config = dict(
    n_layer=9,
    d_model=512,
    positions='rope',
    qk_norm=False,
    init_std_qkv=0.0307,
    init_std_o=0.0,
    lr_mult_o=1.05,
    lr_head=0.00255,
    grad_clip=1.0,
    warmup_steps=200,
    schedule='wsd',
    final_lr_fraction=0.0,
)
Each number is 500 + 25 x the weight over its row's rms, rounded and kept within 0 to 999. Layers, rows and columns count from 0. Numbers have three digits each. The size before them is the row's rms in percent of the matrix's.

# up: layer 6 MLP up, 3072x512, rms 0.0289, rows 1334-1386, columns 384-511
# down: layer 6 MLP down (transposed), 3072x512, rms 0.00364, rows 1334-1385, columns 384-511
up1334 108:516455489506496491508475502506480481486543548551512474452532501491536488497516508493514480491522555487462521532476479517520548468491552519503528445551490477484542471467510527487511521462491467492493464472497460502483511523533504525547529482492511473462512477564528534554526504515510491510510492494498518483523515473517545504500515501488481532506476508500461503509504505503512486491524
down1334 115:473467547543522496489496494507547484515524504555480470522523508507538492475477504516503500465495530542469507506488481521501506505531480534480469495531525474513515495520478528520486512491480533548511481490479479489524502478520485534532481497475498474502499491515513534483520535495465469515562526535494472524535495479463520492442503507512483522498510482524439507491520495518511535502541
up1335 098:536474503518488500513462504519529505507455516503506544500496506560490511477511465516499485542518509508523514502500530493498491543486505472497490526465531518492506489512467513484468504506525540545495487541521548524470518494467508515457484513475518494486501518495544488495461523479470516479497484498499495517446527496504479465516465460509503493536509509472530500513488483514496502510518
down1335 097:510503541514519460488514503507495473505533454526515532483506496483506511484517516510510486485518455502478468471458465511466488482482509515474571469468515526531489512482511528492499512502531526502496491501475473517502506519503541530544506486509510475457518463551478494465492531493435536497477502496448517494484495531467513514484483505501497532496490514492510492497477478495502503524478
up1336 098:497472462468500493480516565453460486516496528526464499409500506512515483552499506520496535526531530508527441468462481457461509518526482514521517527514510540481485498541527487507517483484457485506455525479519529506468510490520475504530508495520488547483513496501518461509523500518481523467521455520545516487484474476490515514512495500544495483460464468495502539498473483479538466523537
down1336 098:512546518536515495497511467471505510487485544452500475484505519513509470490459472490500483472454501491539490490474476530507555498483522473501491507529500462476510546459527486497495507494514494506481513532524471483482490487517504516487506528542539498534439525467531511552458482422512482488522547493474486515503501498511486486453454481523508525498456501452535453486492492520493489518468
up1337 100:512549489474511486516483518513487496502524508447539501452514491516479525524497503519498478489493504503468490487482490492507540472512481504506491467491477473498524468499492525513517529531538505516524502492517505525487512521482494512567527458527499515483556427500466445504511478489513454480516495520494500490493493503479495463543526497460500539511467501517545522508552492448529470484533
down1337 100:494538540463465531509481540512500453484523504500466521502510513526533508456494487523485498505522503466483500497501473526465508477488447558511498473502459525490539499503515484524480476521526485477467515517511500500502501461472480516517499471528506482482444477474511480427491501515508497496497512522463539491498500502492528540498488470522547455486484514522459500462518508531492540533486
up1338 100:493524504486510510500487460535538529493487511511465485510520481504459483465494476486513513544521496471488554528531498539530479563480527471520470466492479518481504526475494521517517471527496505495510541530503526463479532520498523491528513476504515493525475466469483496518469466488472474474478462536474513447519529511515546530512467497450529523494491539446499477510474490513545519502543
down1338 101:506531516530508499533523482498541502517483500509479507519470550471511540525460522533519535511516492518550457472497523555498541480475501510461508475517492497481508502513520492495451472473473515472468510499458476461527465536496471503456465543467474561483501525538528492424536488543521509466500450502483502517503514512552516474444507506552538471516518545523506487510480557527463469470464
up1339 095:504497495498502468498503503501532506486439494537481519487522476493469505512492487537489499545521510502516545520481519505506455490492545484478507495480524539502486497529526547498500524488485510486484500447451490510523490525499505549502494517535474489528482469504548525486487504473498514494528546492512552507498504509489533530494521459518491475476449481530505537502504491540448480508461
down1339 097:468482496479520497516468485535497508439541504474496492515464535532508509513521510434486473479524509495507479477484490488485525509524485518522478456576535450506456525504497462504513459529522495499524513511481561497477504438488475531514486503462530557495541467515531465531515456500516501511465492500498519471500471530494516542527478515501486504522479523494492489513487459475576483478551
up1340 099:467465505484543486480499497446521498461493536503493500470537497519404504500511499504474494479510471498508480478509510532510516494503496457440462510480462507507486515473521496516525549519482473555483546499469553519487520512459529509459521501469492497495509524500515515464537465524505510512557478524514506543520543506523518516528503513520520485520495517497502502560504485454489462457479
down1340 093:529552497476472497527486506480507539522537486477507507510516495490530460544499536495508515479492517486464480519515509490499502505540486511555494502543508444535503501492478488477490515528541516539490494478524538552501507517583538500485499518512528500487512500564481511514481523470460519531487551495541513475502481463465471484519525480462506530523490459522493481521514489499537522491469
up1341 097:526503494527533536459467506528521514469483557514513515503488547513468523468541504512538533508545515457526500494517488518514528490518514492476514515482502484510485473517503482526481547508519494531496458515487503501529502510479512473507514481490504476482474505515545501498491505519515441488450519482474498474522496509525505511466488480522530531493511467510457500531485515497488560465506
down1341 102:525534512514496528514472487519466548500553514514470462471536551473523519479479488530496533486480512476530501531493493528556453509492540465460480513484454473552491494519523521522479456545497490518504542492492457460523491476516513472485498478509545456528495511486484542484489477502515486485494484483492523485491505516492531472495498497445475454508497516494481460508475510494496487486461
up1342 096:559462522494510508515503467520509484489526476507506493443516497484530481506481507490485488507448484489510491466502473491538548481476512519440481453502482482483506456506484498499502510542500502485520495498526494502475477490509494494453474461497537548553535468509516524528506509437448473498510578476515504496486469501534515460523565512502479487482483512543559481496481501534462504475463
down1342 098:499508461478507521494523552508456492509503474522567519524489495499443506461490504496543448524542503526545443531514515483487493448494510435511486457493475495485498505521559493479487531490497497507452519487496477484482515521474497490477471494486509497493472522479477520462477528471505505472495498488502508504532564497510462552524470486490489472508497493482483493522515525525528467528465
up1343 102:509515449466510533454502526480510477500510479424464532501482511502509513506521565483476476506514504545500526505534480505573524474468517497540491534503547504518458506512452552487513477511488513480452482524494494478473471487520499499499529468523460470507492471526537492518518496533502501473506500546482478524476501428533479492520506463520558496452505466499510481486496476491482511494540
down1343 099:545491507505525486491460481509557538521490502496493503495457542489477483486480486515550554499522549506489465520528531496521477477507505479507457497493481513497570533537491456475407476483474502476518492492496501563498491507508521538455532534494483476520532512488497507506496503499498525560506488484509487533481533516505513544504456538527531553501516509512478456529452486495484515475524
up1344 100:512438488515506487492527501510502453455504511538482487499448476516545463517449510504465488496544527508528521509492503468512490515475517513505509522485504445458496482535467514536490498543482529569501480512521490506528497463503515479528464452473512499490518471521489494533518507542474519480506495533428513492523531517500471464462506513454539496476545483462516498506493501521530489504527
down1344 104:460473487512537528495477469480560493497507502503504530478551498465510554511493467485487504464505487499453516499478501471487479472504520478502543480521494490433509529519567503467516491451517521493519533482485513496465524524507506501496492492491534505494484474531512499493463506462500467507493501462486506530496522492463469542468512477525500503527512507534542500509495496481510498507461
up1345 119:502474507477506515448485465533468502497514489481525483476529500492523480498468527507490518505448469510515550498528538508497530463504509503482529530509492450472530523509494488535456496514533473515489490495523542521453525477491497497504500479470492488507509503454497513401432538512466471483540472483530520460498509502512524523495452507494517516452494458431528478518509518501510496539502
down1345 128:495517475493504577511497510502526461480542472455495484502480497489499491570480520497492505511456474512500493463506540491506524505488493489503505479471500456532501538489504489491456447528525479510509513490492491484461528485502516501515505478525484482478535490494523499440449556513497527500525507486499488501487504516519516435491491482548493487491532507486555496461489504495492492514461
up1346 097:469456473477470531482496526541543522491505510540471520537521462475497485457499534498495475467498453495484481532509525494480479501507502469518510474486482459483552533484482502472461503484542515517584458501504496535491528511502515534444527513470518507500494481484486500461493520454531543500453474551488526530494485510449473522534505478535541508498568467453478475504501448491461505540502
down1346 093:480550537513522472498508511484482515508491491469552486448499437512490511502508487550507517504485521512512487453486470456481521492507462521495460520545516519498482482516477506568507502476467479530500524475539510488518497481519481500508502464493447519484531507490525503519472488509492505458496533460491506489509493450518548506461508532509473506484483512495513492446519517488490485509515
up1347 108:480519510517484545485480476518502519460495565494490467480489510499494484546561508510473458506533525439521537465552539532526503496509507479480509491460506490563538495462467498493489489513460501534505490541482491514458524469498492532510479471510502542529537500554481551545480468546516487511477489494496497496518527505505475476471481474514517463474484511476510538511511545485454519528521
down1347 101:536474505514490499500537521509508542504550517507507497476527512526450511471524525497495485509476513507548466493479488522524517511510516507540502541520464493467509484505518474508531534478453504527545521488523463467475521504468446512501488487502554510488496472500490515523471500508452512462513502469492483486543504520470446539495506519527485498516494451464509489499492529491457518514525
up1348 102:492513503488532493494515513475569493495506511541490482512493525481483499534483514467480543516503470474482499487502493476523496532514537454502500542463502485533520532531469475511490495488493473516467479509461501501486496523485476458490505491529479491545507506477478480523515510463512569474474493449531503504503492545503522509453476509511506475554527491490495460522483457527527520463477
down1348 100:528507465525495547521503477526518475495546466516482494444516436526509508539511486485518508512519527512512507527490452500508543472560512476515451489540487495509461475499504524483488493485523455470553518455518487491537493492468485508532490484436464474533564535517471503478552530483551511515509495502504421508504512512447490481497509488487501490485536524497479528483480476512520557489529
up1349 097:505483538495519506513484504574476487499514522493552521499531495487534477528546432463474493507535467486503524472477517482540516511507510473517492464527539513530501509540460540512507514512517526524474505514522525538516534509514476517505526482511515486473460455504547471519475508488457475532480504522471486490493474468495485498503489487558486515467520538571485464527489535479488451447474
down1349 112:451451485532559475516486510526491514513486465540469490502559506458489468512513488507495494509497525486474469512511469540500492487524462535480482514538483523530520480533492484502535476511439462509514491488539469484482518522489528501459480504550512470481506498527462528519495515452483545439454520529480513506528547507509510459543456469495523449450526492490468506513515539507526465474514
up1350 095:513476514492497509496554490505515512527477492513499499481465522504506505496501516455490459505519491489508475484507514517556486514521512503501491511495502509511491466537490511522496510521505497518514477481521494542491524499450514507471555476499494494513499499456484519503452495514511498497515531485505556457475497495483497489473514515489551466500520536485512560510477511508463473489468
down1350 096:529522477463467489457475469471508523461497521445504458472531526513546493478454501499503505531522512531505476518505514453531489460519523494534494467459517504543537493523549514523476523500504487479518507525526529523499509484494468503499512517478489490491480486508542536491529471564516531433482471569540493501527502496534468475476503478503462532506453495490482469525509506512526469524523
up1351 100:467518524445515497513487508464534519494526513488508449466518518534485506482578507505509517532510525463509492538520486532516511541496503542473535506519520521523536503529482482504487527500546463511503504482468489489520525500458552488462558532544515553477538519470489531511471525494483517516491519449525470525503523483503496554534494518503521472486490543478531542488496473501470531468490
down1351 102:526485483510535532516495531517483525495486535532492466477469480482530548490443482518509514488508515523460548457491491490480505479508502481543482496512492444497460479506498510554507468535502553492487483528486485501468485496493490527490497468512480488524516459543489500519449474524507498482470536458478516475536504482528509446518449473516506527542489462491533493482513556508520508451509
up1352 100:545550477485531481483469532490513518566528485526489448527497527480485501533532513475483534492516498501508479485527473475529476552552524485534511492446507495510455495486506492532466480510512497523496533464486530538463491515497514493529509464517465494505513475514451488470515490518488500504465494465518501515504480514496539511483492512483456474478488489459512548476494497535513536506501
down1352 094:472467484518480518524528486501478498498513507466439495460524529473511538482477493510500505498530488465491481498514532503446481505512532497445516492518490522494509505502528518486502535465447520516533530505541532503516541501483485515471508509448504496521474531477546464513501506507506497470505503550497528492489529465521472477473512491484494494501513518515468461508533511536480509539509
up1353 102:502491510516481520563511550526508505451497506503490469453536511496487539516494534462496472472484498484462467470490535493522526518494503516497495482486502488475523462514500427460531530478523510545486507487528531499562452466518538492535481504497521472487467505499495461494500538478508506523481497487447515498478526524541476465488506507474523498476542483499529457512499463497475494478485
down1353 097:495502520539513510489523443493506480504455485549529523483520548505515502515559501526491523457490506487520498531559501491493504452519518471520484458549505497510502521446513499498506506482512486479531489460478485532504461479488480495523485511493495504472480519510482508466450487524482480491512485506482530485502480508439515449506499490475462496489526534476483469511499519497492531495497
up1354 105:496536482493487533462497470478526470475518535515504512466504493485473456457506502493479505517491521498484496550518472519473489505541454464517477462500459547523490511543453534497487485492494496506494480529505471498515510502521439524519511524513491478515486501474454480530513530513477516527512506530499478525489513483460494491457512483421525485550447531532488506459493460521495511459535
down1354 102:506520508537494480521546491457473502512533512527489503488484479510497513538552475540524467518468483469489506524511494498518527491509480500510445484494499522465495505527499520498489465470517536535527472502478517492518535521532478518515496534462488497514521495489511472527517489503482499489539474547505488508549480476450494442477465520528508503478496465526550491478483451514512543515484
up1355 098:521469474512462502500497461515502449479518499502491499514470529508466498463515509503513461508454517485533518533502485485546502521528469515525502493515512538474479502488535525552538455513490503489499539559495500499547491472489522501517518544504490477510479506499524499478518456526557509490545498534516473461495511491526512496503578545534536529522517523498483474506515446524489510463485
down1355 102:516511487529469495469486519489525493549484479519462483491516472498507544495491492528474521521516524495470496502492479519540474472491530509516450466504482489482491499509557471480509518507464500497474472524497473520522505516569486488522494507528462512455507531484487501455491503506468526476499519519490482513439495529494496498470513471502524481481489531516497507509495549512452492445520
up1356 096:468484503491532487486486524548471500518491503487531509511531458535524519515481510519545473474485498524504516501513463517506542453525487487475505497506488504505479493526544493482521517483468565524519489536517531478497535506482467490501507525488483515498478476488486521531474534463498491481492481467525542495508497461487494485508509538526572497483465453526502496466509466523543453501452
down1356 101:514489527501487494527530497525470502487473456499486507539476513462442481529529518527483466490517457497514515493513524501522443527518485529527511501563449521517479515512479492502489511427555525525516478535448521462502524512466503538532528467484495485455487518460518483500513497470514460512481481521461519487498494501534469458464506456493495502494501479518521486491491506465510476506504
up1357 112:466481486497435472476484493541478505448497512502511521476471527497475448502473524481512553502472487529512524488494496522485460463483538539463535537526475525495487512505482512514495524496517477505499508511497480492501532508515505525511528490481500504485506531524480548434509546509554520466515495564488482506503516502518515529500527523493482531476501508516489511480518463476485540508530
down1357 106:443477472484505454518480451490501469500483547518497527529502505515524499468530503488490495514463531502492485525511499503531524563488481510490507509491520561513481523494475493537517469464468496516505498504531493508513495501525495509474473465531472511506502525465498489458517460495496550507519494503495481529478499477473518484495535538512456504496496527470488482499506527486454525530508
up1358 102:493521517528480495483519489491513491531518489497509513513475455480520540540509495511525530481531507504525486460527499499508509499432510503525482510557488527489442532518486503470520476504500481498485535507493489485502519431511462501477500486550507473466488506451543472465513480503485464507532549521494550483502483507511581479489494549500485515479521506530544552482510509517496536570481
down1358 100:467490488540481491467502515525525511445523509501471522508531530534496465479503487514459476456492478543471506517494521491473527510519507527535531549521480449470498542483466496505488507489490502443503484522484490506488527483434521518505487508463473495505560485504493516525485492533484486524482508521526527511476488472497452496525507482512524503453527522528505498472497500477478472484494
up1359 108:484532531506523458488483538480495535504518549509533490481486474491493498482494533504472540475531507508515481502529534502511510511506506512456468433509522503477507493490488472502488528496512491499492541517489474501528519505512494512507552489510460485528486489511501466523538491557499495468477469496490470515543515473486512516511511536480533508524466531511518524493482505485501509461512
down1359 109:476517503497514442484507491456468508505487533515489484492509484519498530498494531480506430490509492552510493450479468506504515507498513543469522522527575465520466478496461497489507463477503479470507540505497492463462525462472478504529497507492491485465492518541450533506457479485497506485465493481496508473521505491540494449462497538489492504501518453505493486497528443469507524531495
up1360 106:498509473516531461488472473501489488529523519483514492517494533511481497564499552534533517486543474481494463496497528492511536462495489485514503548493503463514470494511502518490512474487509545528504565536456454502487500485468527556514499531499522464496508458510501449533539515467554480531532546517463480464507479484451494511458517493485500506519500507454551462515446520496500530512510
down1360 100:456498515487518514506497466491541532507507546489517539495486490494503512519526528462527546552472494528486541494512488463478512553493528489491499468507499507495515526488521507501512535485528508516527510505526506502510491532515526480507514494502543540505506464534497500498492531520512473518462473461496518424477489502501471467479513489497505524501516486452487505482529512515518500511515
up1361 106:512502493480488425477523479525504489473488505522519539509456483528501506509492510567495508513471474542497512527487486527471528497492503515483529538521535491514502486532559524467504523514516536535511450511496536527498483467492507532510457524498495474508506485466526522496517490497501534493500490507481471494484525512510429504523512496480517488557505463496533507492498480543454541525498
down1361 103:514522532500493446500493468521488467532447513508475520494518539502510482483493449502490521547522464467479481544556511490515439474496510482556515489457531493450497523479522498488486550495516513505493542542507464525484511537495458501463460532539493536515514467499473504501501458492500488498518549476523473512512493485454455524500507469494476504482530510507493466511511531528491502533465
up1362 108:522481513512530557487497536540521536454461475510506505480512498486510539486487463513516534464502465465477499521508493541431430498508519477510488481490548495522479485489526500549490492541505520505512542471484458488508523489499506495479497467514486510504429485496491504524516513518528535507512476485466505530527534507529501508483554490466532507529451502515531505489530489486508523453515
down1362 112:466514530530473501508513472533502503479485503511519475479480495495489511500514487518484481489483499512506542541498475516465540526505538498538500494515450506533497482465523511470529531482526483517460477476497476446513419463483537545510497476495510548482487507496469501526489533506543515466485475539479491493506521507520494499486546489500545511503496507520502431521505515502503517500470
up1363 104:532513488467520544514469514500476517531514503488499483476498520464446491470542488522498534526527502468502552513511466461502515507507468478512493477506511451475495497516500462502473502552483456470473478556478457490499505526526503497462490508518481495510529514498493487482482512501499495444518512491522498536488479489515527541490497480471489506498450485501509465481437473481524483508507
down1363 099:529521540514503520504490507509537492512487492511523507518507497516479469502508528479517497527488492462508503540534490508520509529473505499488474477493525473465520487496497467476468505530479449432463495526505465472503476499472531517484528490542510448457549483482501493518474490482488515495546477485515537478470505481493528518489476508509541527526535498467505487495482446530495517533481
up1364 108:516510503497487559483487504507498496472498516427522526524520461490517521458494466468514490496462474514466511487517468496488470507469522540476493523489542461530510515471466520493478478549507512480465493492496561502472485503491502517562521454536502511502475508481524541499506516489501520512539481505543514507502504489497521516494498505503472480502447518460502556502456489504514492513487
down1364 109:480479497491508519486497551500528460490495477511491507459539510480469531441526525557543486500469481518513523477493481529532484490484523517529489498500500519480497475550485496544517491497487506556562502491523520477527455471519495472491464485523507439538477526481502493506496522558455471487530508494491517497493504529494520524485516512499472493488498488482530470493515520428495487503473
up1365 095:524492538461509506559486551514509492531471440503458531477482496536494516514519480526521514447504487483547551520519502481496501492502504497517517481480496435535501485486515474537490472536493491528482488485504504514474473461511511473498533496489495501452514476490504509477473524531481478504490489545543499507528469472486483501562500501491501532500512435498517529522502532530515497479516
down1365 090:532473468515521526451498518468490493492508535472516493494508496489488513530495494494489493505473513496451470474495513482506529543508517534476444504550488492478547496502493568530492503512525541493464466500477516492462485502510485526490451470496489460495490522500537461489480499501500497499492528482509465517459508505538462518479538502516514460486476467518490465500519510469497507487500
up1366 098:452495485501510508467473533468536522510524462480449441485475518486490492530493507497473533534508545492478501464500499489502513491556507485522506537497453478521521510490454508503453517509546548498486463513491485469495487551484510466474492505477495527525515481519477494432516482502500520552461568513477526489518539484493509512498492512498483494509504451517490461526514520489479498476454
down1366 092:530493512488511509478514521527486525494474511488488533509533499472503514496523546495506501523512465506492475519531526511471505459479450515533496480483509495492514528455533497546468468497504494508539537510507512545491453476502509514500506522533463497509471515466504504550505472537474515501508536480520469490538484523519489517442571519533530476510496518488515488514497464529517462523534
up1367 095:478535531486494496500478485491498528518494491543517473502536481486531482519525501510508474465488489515500478497484484550470537458485503517516487498527495501485492493509471491523453518477474495520516487503551503525484490489487509504487518530478489498485489524489476525520469484513514522524511469495515496485496497490461460518521527480493507491518517529496499542489530506479515489492506
down1367 097:514543517480537536483526459503527472478512483480516479510504515487518466536519516472511483458488516502499515483526461527518541486519476499509535489508487491503496487473490508508548537479486462519523454515508452489547557503481539501487577520486485518496467510516495515466491501540549470484537524514526481488522500501527521526516480515535522492486483447491435484461451468521454494534478
up1368 095:526502527487489451501508534450501485508539494494486490486498482523509528479447464517497506510468473539485496492515482519483545520477488479496542481491506492541480470467495526506510528466525535455513505484488497485504494511520527482492521524500536488475520473464535478479508499540509496509483534488545510487471508479481501465524517500518514474507497504467496472514517495482530492524509
down1368 098:525504537520505506519486502508517497474525531494519486492463513525464478501511490518475542536508488495473491551515529487467523507481512490519453474502458528477483558550474500490527471544492504521506523518515559521527472471475512491477519482519484492530475527485481473512503482491483450458466491487458483506492478483513502493451475513439519520534498510488466525459500503506488503492477
up1369 102:472505511508502498500497515477518494515521519472487480516526508463522514527482499512527476484472481484464512525512488543466449557490502501502521494543517466521485533530517503479517502492485493501463455460496518555509503510532450523464515498511485494492442493503477509495504563486458470493490523520503471516469507540508481493535503502473566515486473533505484441517494516486510499519473
down1369 100:453536452511471479506463519462538497502455501515551457504533484488468476495523523471518506486520488497529455503491473516510542469499556482482481518498483530477501441501500473470483518492475542508518508548505469515475474488508491507514528514499517483511514554515531488484499523518516499500494476462534494495518507478502538508506556538480484492524472470472504471543517533518487486548569
up1370 099:492523476524501499490480499444522495509485493461564504511503534510544488495503469499511472518504479525514515515491494518492514454525543502495528518524480520559469518492516454508455531477514497510469483492496516508490491538512456539512549501509530520478479552526515454467480542497493467497499474477509510495489471512522501475436528492520519493538500501462473544499473512483550503496496
down1370 096:506524503436506489541479487509500501514492483498460496471530535488508504528515519526497548475536504522468502494527484469532502543478516496473499460513501466498503505466473527470508498482484495542498497484484471483523455436458531540481490497519492520538521487515486514504490514481477517514521470528495449534481529466472519522522476506497523478520506486558525510528501513507471479490484
up1371 097:485499485509507485453491487497489495470498510522481478500501463511493470510541495497495512486467541490494493472506492500514463499474487493522504465465506503493509467502501501499571468498468515524475504483533477494545480497503489502497513524474511477516515509510491487518474426478560498458543506502503486446520435457505529496535549490480530517520514511474446503541489504536531486452487
down1371 097:526508505469527492557527514518482500527517508518499494508499532481502490504482485530506529510502508497510488502507476508523470467466472548506524489507504501492514525539490467476469585525564528491520506475551520547507526464464442503477496487474513468532487442482516529471558556496463469553498509466451541541457553542555515528496491490500499509490498493521533497477503519518479501507511
up1372 101:527482536467473481472504486463501510495497508504546527526527502522530501458504505464473483479513520529488519487523515466487504540519505509463490525501475527501506495463475491493494510517516481494521492528567517504515478523497511473462458485517509496527487534501532483471494499504498474499477479468486486529522468521549464535491483519490498474518477488498480523489471470520526543507466
down1372 095:488495470503488459523501532524494488484503510575488477517487448518489518469522486513471536503487507456525520508512488501480498501518489496514509500506447494475474485506512560485488486515518501450513498483491486543464492515518511504536495516474507463531515427482472470491481497476532497495466510538504520497512470472518488497507513464548503483530507477450495519494509508489519483550536
up1373 104:516466494507454551512496523496479497468545511495521550498530492474492537486506495506495504493504489472514481516512536481490546493447549455487506493528464466522504505520492514495526504508479499503526514479513523467507461503486461507546503542526500492510498485493527487493551471474519493498485505505499459474493481514503492464526480518464467498512492485488510476487528469500535501454478
down1373 099:504466479505524506512470529469449478511542538485485491502510520524463538465480480493485496543501522461478521515514532515522450441509497540551502502502472500497484476505514520513522466452509510472450493563481504506494463488524511512488535530501474503521520535524506514450474492482460521506501517462490535525482506503474553532478531532519504494531546514524481507540495503498477469506493
up1374 099:537494511475520525522485500497481536518514510484521525489497500445502488503520496489513514496488496532467510511525509518505488505467492522506529550482481518469469493493515491482458486525519506491458540537485483441480480494506524488512444487524514510468494529508487550470492481515486534545468511499534499491517520517516487549499496531469521502502528462518541538474451489442514552502522
down1374 098:509538518544509497466479505497498459505530525543540479519524514483518491446500498477484514470497489504489519549480491473535463557445479497519496462511484575439511539499512517509515448525500501494536509501503494527494494538515500483522500508513473501557496536502505449446547520445514467490482539459494515482517502475524465498484468469520521493477501511485479498522511506545511489491506
up1375 099:493450546506479507472484499475506540490495466506495482455495528505531505512492490493479501509499461495464512500510520518497492526544495481479530528477497505477447532487524509500536455519493558525503505499529497530507506470526483500470446544486479493503521504473535525523491540486488498442488510452519482440494499474497478467469519490474530488492457525501507507505451483498509528509529
down1375 103:463508487497531516489513501487502461482421511459495524506510533489534464476546557515491459509498544478480556482563486520523510485463534441495503520499502501484532498478498526475518492483541505493529512496531500450539499495481450517509497484498483515438500536463483483487511473541503483502482513476521472524506502502511517550522527461487498516518467524458528466465469519484500510539538
up1376 093:499550550468520467505497484455464509476530507466493502477494525499511483444490498499540477493551542502522475525510494520441512481524487495441459478480527442469487508497547462485530521511503505507486467497517484490509492522469508497515497538545546485502510503555514544503520507520498507523539491508564491524493564491495495472510477447494517469490519522487498508518522522495489536470478
down1376 091:478498463531474510465463543495544492520514496543499493502505502496519486576490471499471494485451540492498526504540476479517511515510472492500503520543473525526508520483502495494525481459522460521522495516488471516503512521499473546534488506494486551515530500489501524480491505509481498494528468478499503529516456478493516525496534530483534514463495478520492484471463483514532519527458
up1377 095:504521530512535439492487484534508486495485441479552473505479487517473499513481457515516485508520497517488509556520505549525506517535488480477482525475496518519451506498495499498542492493474507475453488491444493499515474507503492510509455518500502500496523518474463532478522456440539549552518532498474493517469513496511504460499488525487517530483536513472493495537522488497548492503515
down1377 097:506504475505473526492499507476492489506482524497464523502504488463492522510510515522467520499499496493475538458473475509471541494481447529508482507496505489524502506516498508461531569508512507502556455475501492485507501485519504445517546484519469474487477489532524487540436530492477505477528487481490504469517502522520500525542486471524459446491480510510477517482488504500517508473492
up1378 108:505471511472529474562492526488469466498467505488500489516490467523549512469517512447510503505481468489515498523508575499481516489469520508511512546491451490510477503537537500488508517462522445502487513444497540507474558509488511478521498507495491474464528489472515467537526510519559504545544496479510552486513516489460522515491501477475520480499469501504487513490483503527501511496490
down1378 105:498517495496472504525473455445485549500553541482477457484521486583485510474499526506498468570511467490453522512523544495451510486481493487488507524495477524510484483482506500480515478483539467481488481501467482529515549510523477476549507547491511476528515514502528488545533481521489475533539528498502458499527522494504509500504478495475521518461470506499519501482534535494497500474541
up1379 096:531556560463467448445508512479502449485492486498538490464503498512526488535495520484526518506480483502535513466504542490490475496521446489485495501493498542522532503487570524471495515510490466491502470497522458519530502479507524466511432504505538476481464485521518498510498504472488492484506511515506475500556529458499514542462458549504514432504467515464481504513517522509478513512491
down1379 095:456495454539522503507497481466510495526462509502483480498518510497465483482486505494534501529523481475460501486524478523488517497500519528502518469522510479505457471485457483507543527529524503512488523494507522509492517523499434505447491439499471474497508525474455528522509518489486538455504524508502518467463508498565496501478497499498496501481491515485483478473493483514487511482482
up1380 099:518488515475492503498546456478530495490484520498493497477461493514457491494478502508482483497547435480517478509514522485515511464530514478484509499484539523470499504525488502500511535492464499531511503522499505507487497492478456524463501472518512472515504524534454476529521524503506478506489533496471505478543538513489458491477518536456515465487533511482456481495483472475497477489498
down1380 099:508491495487484547481478516500521482503519530540445496514524492511535523485510499483519499505464507511552518446484461492529495521461495479497528516512513533539486523482521470473490500489511477485460555490499488482486496481492500554509464541488490522505480511504524496507451495490523503498512523538488544486476489480490520488475480529510539541508500490510533499508491505488499521500512
up1381 106:512504499524504516502479475543466490496509490517520507484531523483509507519509502525503513526551496508465461494474481451508476489544532498494536495504485472511496486525483495470488516509466511525504472474508483544499503517484474502499504535486505498531486533499466548549476511496482512499523501552479536500536495508503508490439465481482502492494517467464485501499491458542543524472482
down1381 104:496474500523451489497518513508523517522502470476508477552506478499526519494459509445472515499526503500499547507489493525459508460483536487476510530499530535482504443515503496484547523482504489504448542490465537471453481518483550529515504517427498501457553502510516476468494490537496491473492504488503476528517449457427481519517462511451517486482510478504463537538526473466497458447572
up1382 104:483499542476514538546471507496475472553445492534506470509507504503548548557471495446534482503516518488469514476491490534492512506521528526469527512483516516506505501505511493497481467512522516469500471497482497528516526492476501474516524472533478485481495510502498485464469471495506502527497516487532552505503465543509469483515516503487494451511516529448533516483489464513453525442463
down1382 098:541528504534502478478484502525492525566478529504493452524474486471523441475490491553474542499497507524523519466456521468531483509529523504504466487498462524528459494493503495473490489516501498486460484505476515489493504493446471500519489515452512489483529499534491511492503496484496515460471503516488472467504498503444532510528509529506475534543481495480503469501514544494529508509510
up1383 101:525522504502496542502510488459539485516480498492496519503555482533492505514468519504490535515512501486487496497510488477484537509497481536485529494503507528505531507529519497503534503510501509477501522447476460515498512483523459525518505460516505481492536523497498499502505478505484499476496510468511476522498510470515553533507536502473472429520460487453511471529513504473482505548519
down1383 105:522484469451475518537463494495527493520533473523496490537500478474505483499506495510516483480547507466521509475499490566489482533479503519516520505513499512503495508492502476511461510539478529493491493539527461516521516497508506483504505498488493489483478460485507517550459505467554494463482430513494502504477485516506483477540547501498503499465504469517486481509524483480494486501478
up1384 104:518506476464476475479428507481490492505498527552498501472483566548510485503527464513550523499506494544473509538509484498499513481534428524440536540518502483502504529502496547536533541464556478523485491451536514513525518487486526507446514484505487523503487519499543497510491456531508502507492520499509525509526519538465539532497476497520521475483529501466485506532541477535500509513489
down1384 105:487513503548511470515524438541520477471500434493483477544493518463506475485496539455502493517517482504501505488504499494510443509524471439510527483481480486481508499509507512502539520512477477521488477494540513461520480524523488541542504492515553536501473499514484527537496492532469497495518511484520491508510514522524493498496491506516517507522522513491531466544506536527557499487497
up1385 101:499519538505485493465509483530481531505531466499476484531489512456491461510528482531489468463521476455535489514553516527513492512472518530521553544505538507522491524493520537529540527500527509522470502531488510457512519512504508486495475500525520490498522532460502519529527480504489503474474514469473486515491473513527497508509512508472478529485500495460522473519506460449508513511500
down1385 102:509552467498505545546497500524542536521463541533539546523489480517508521487478498468508533518476471503544479497500476443509487470515504516524499512470467495485504480530516495468475524521472469532457540488531517508487480507525514500498501462515491470547526513481523520515563517504494493486543473483522471517509488515521511492530533478515476512508481502533523515502484505514457504484500
up1386 103:456485500482492505500442484512497488505490540481489515483506473464530513446461498530471486529531521528494466509474504514487497489513521495533453532441498513492490524493515493533444500547499514537503542492489537556475498480518502474525515512473495537518487470486488511504503503499521466494494499493543495493530541521488524511510539521511468476500495519498525494515508508483463511473515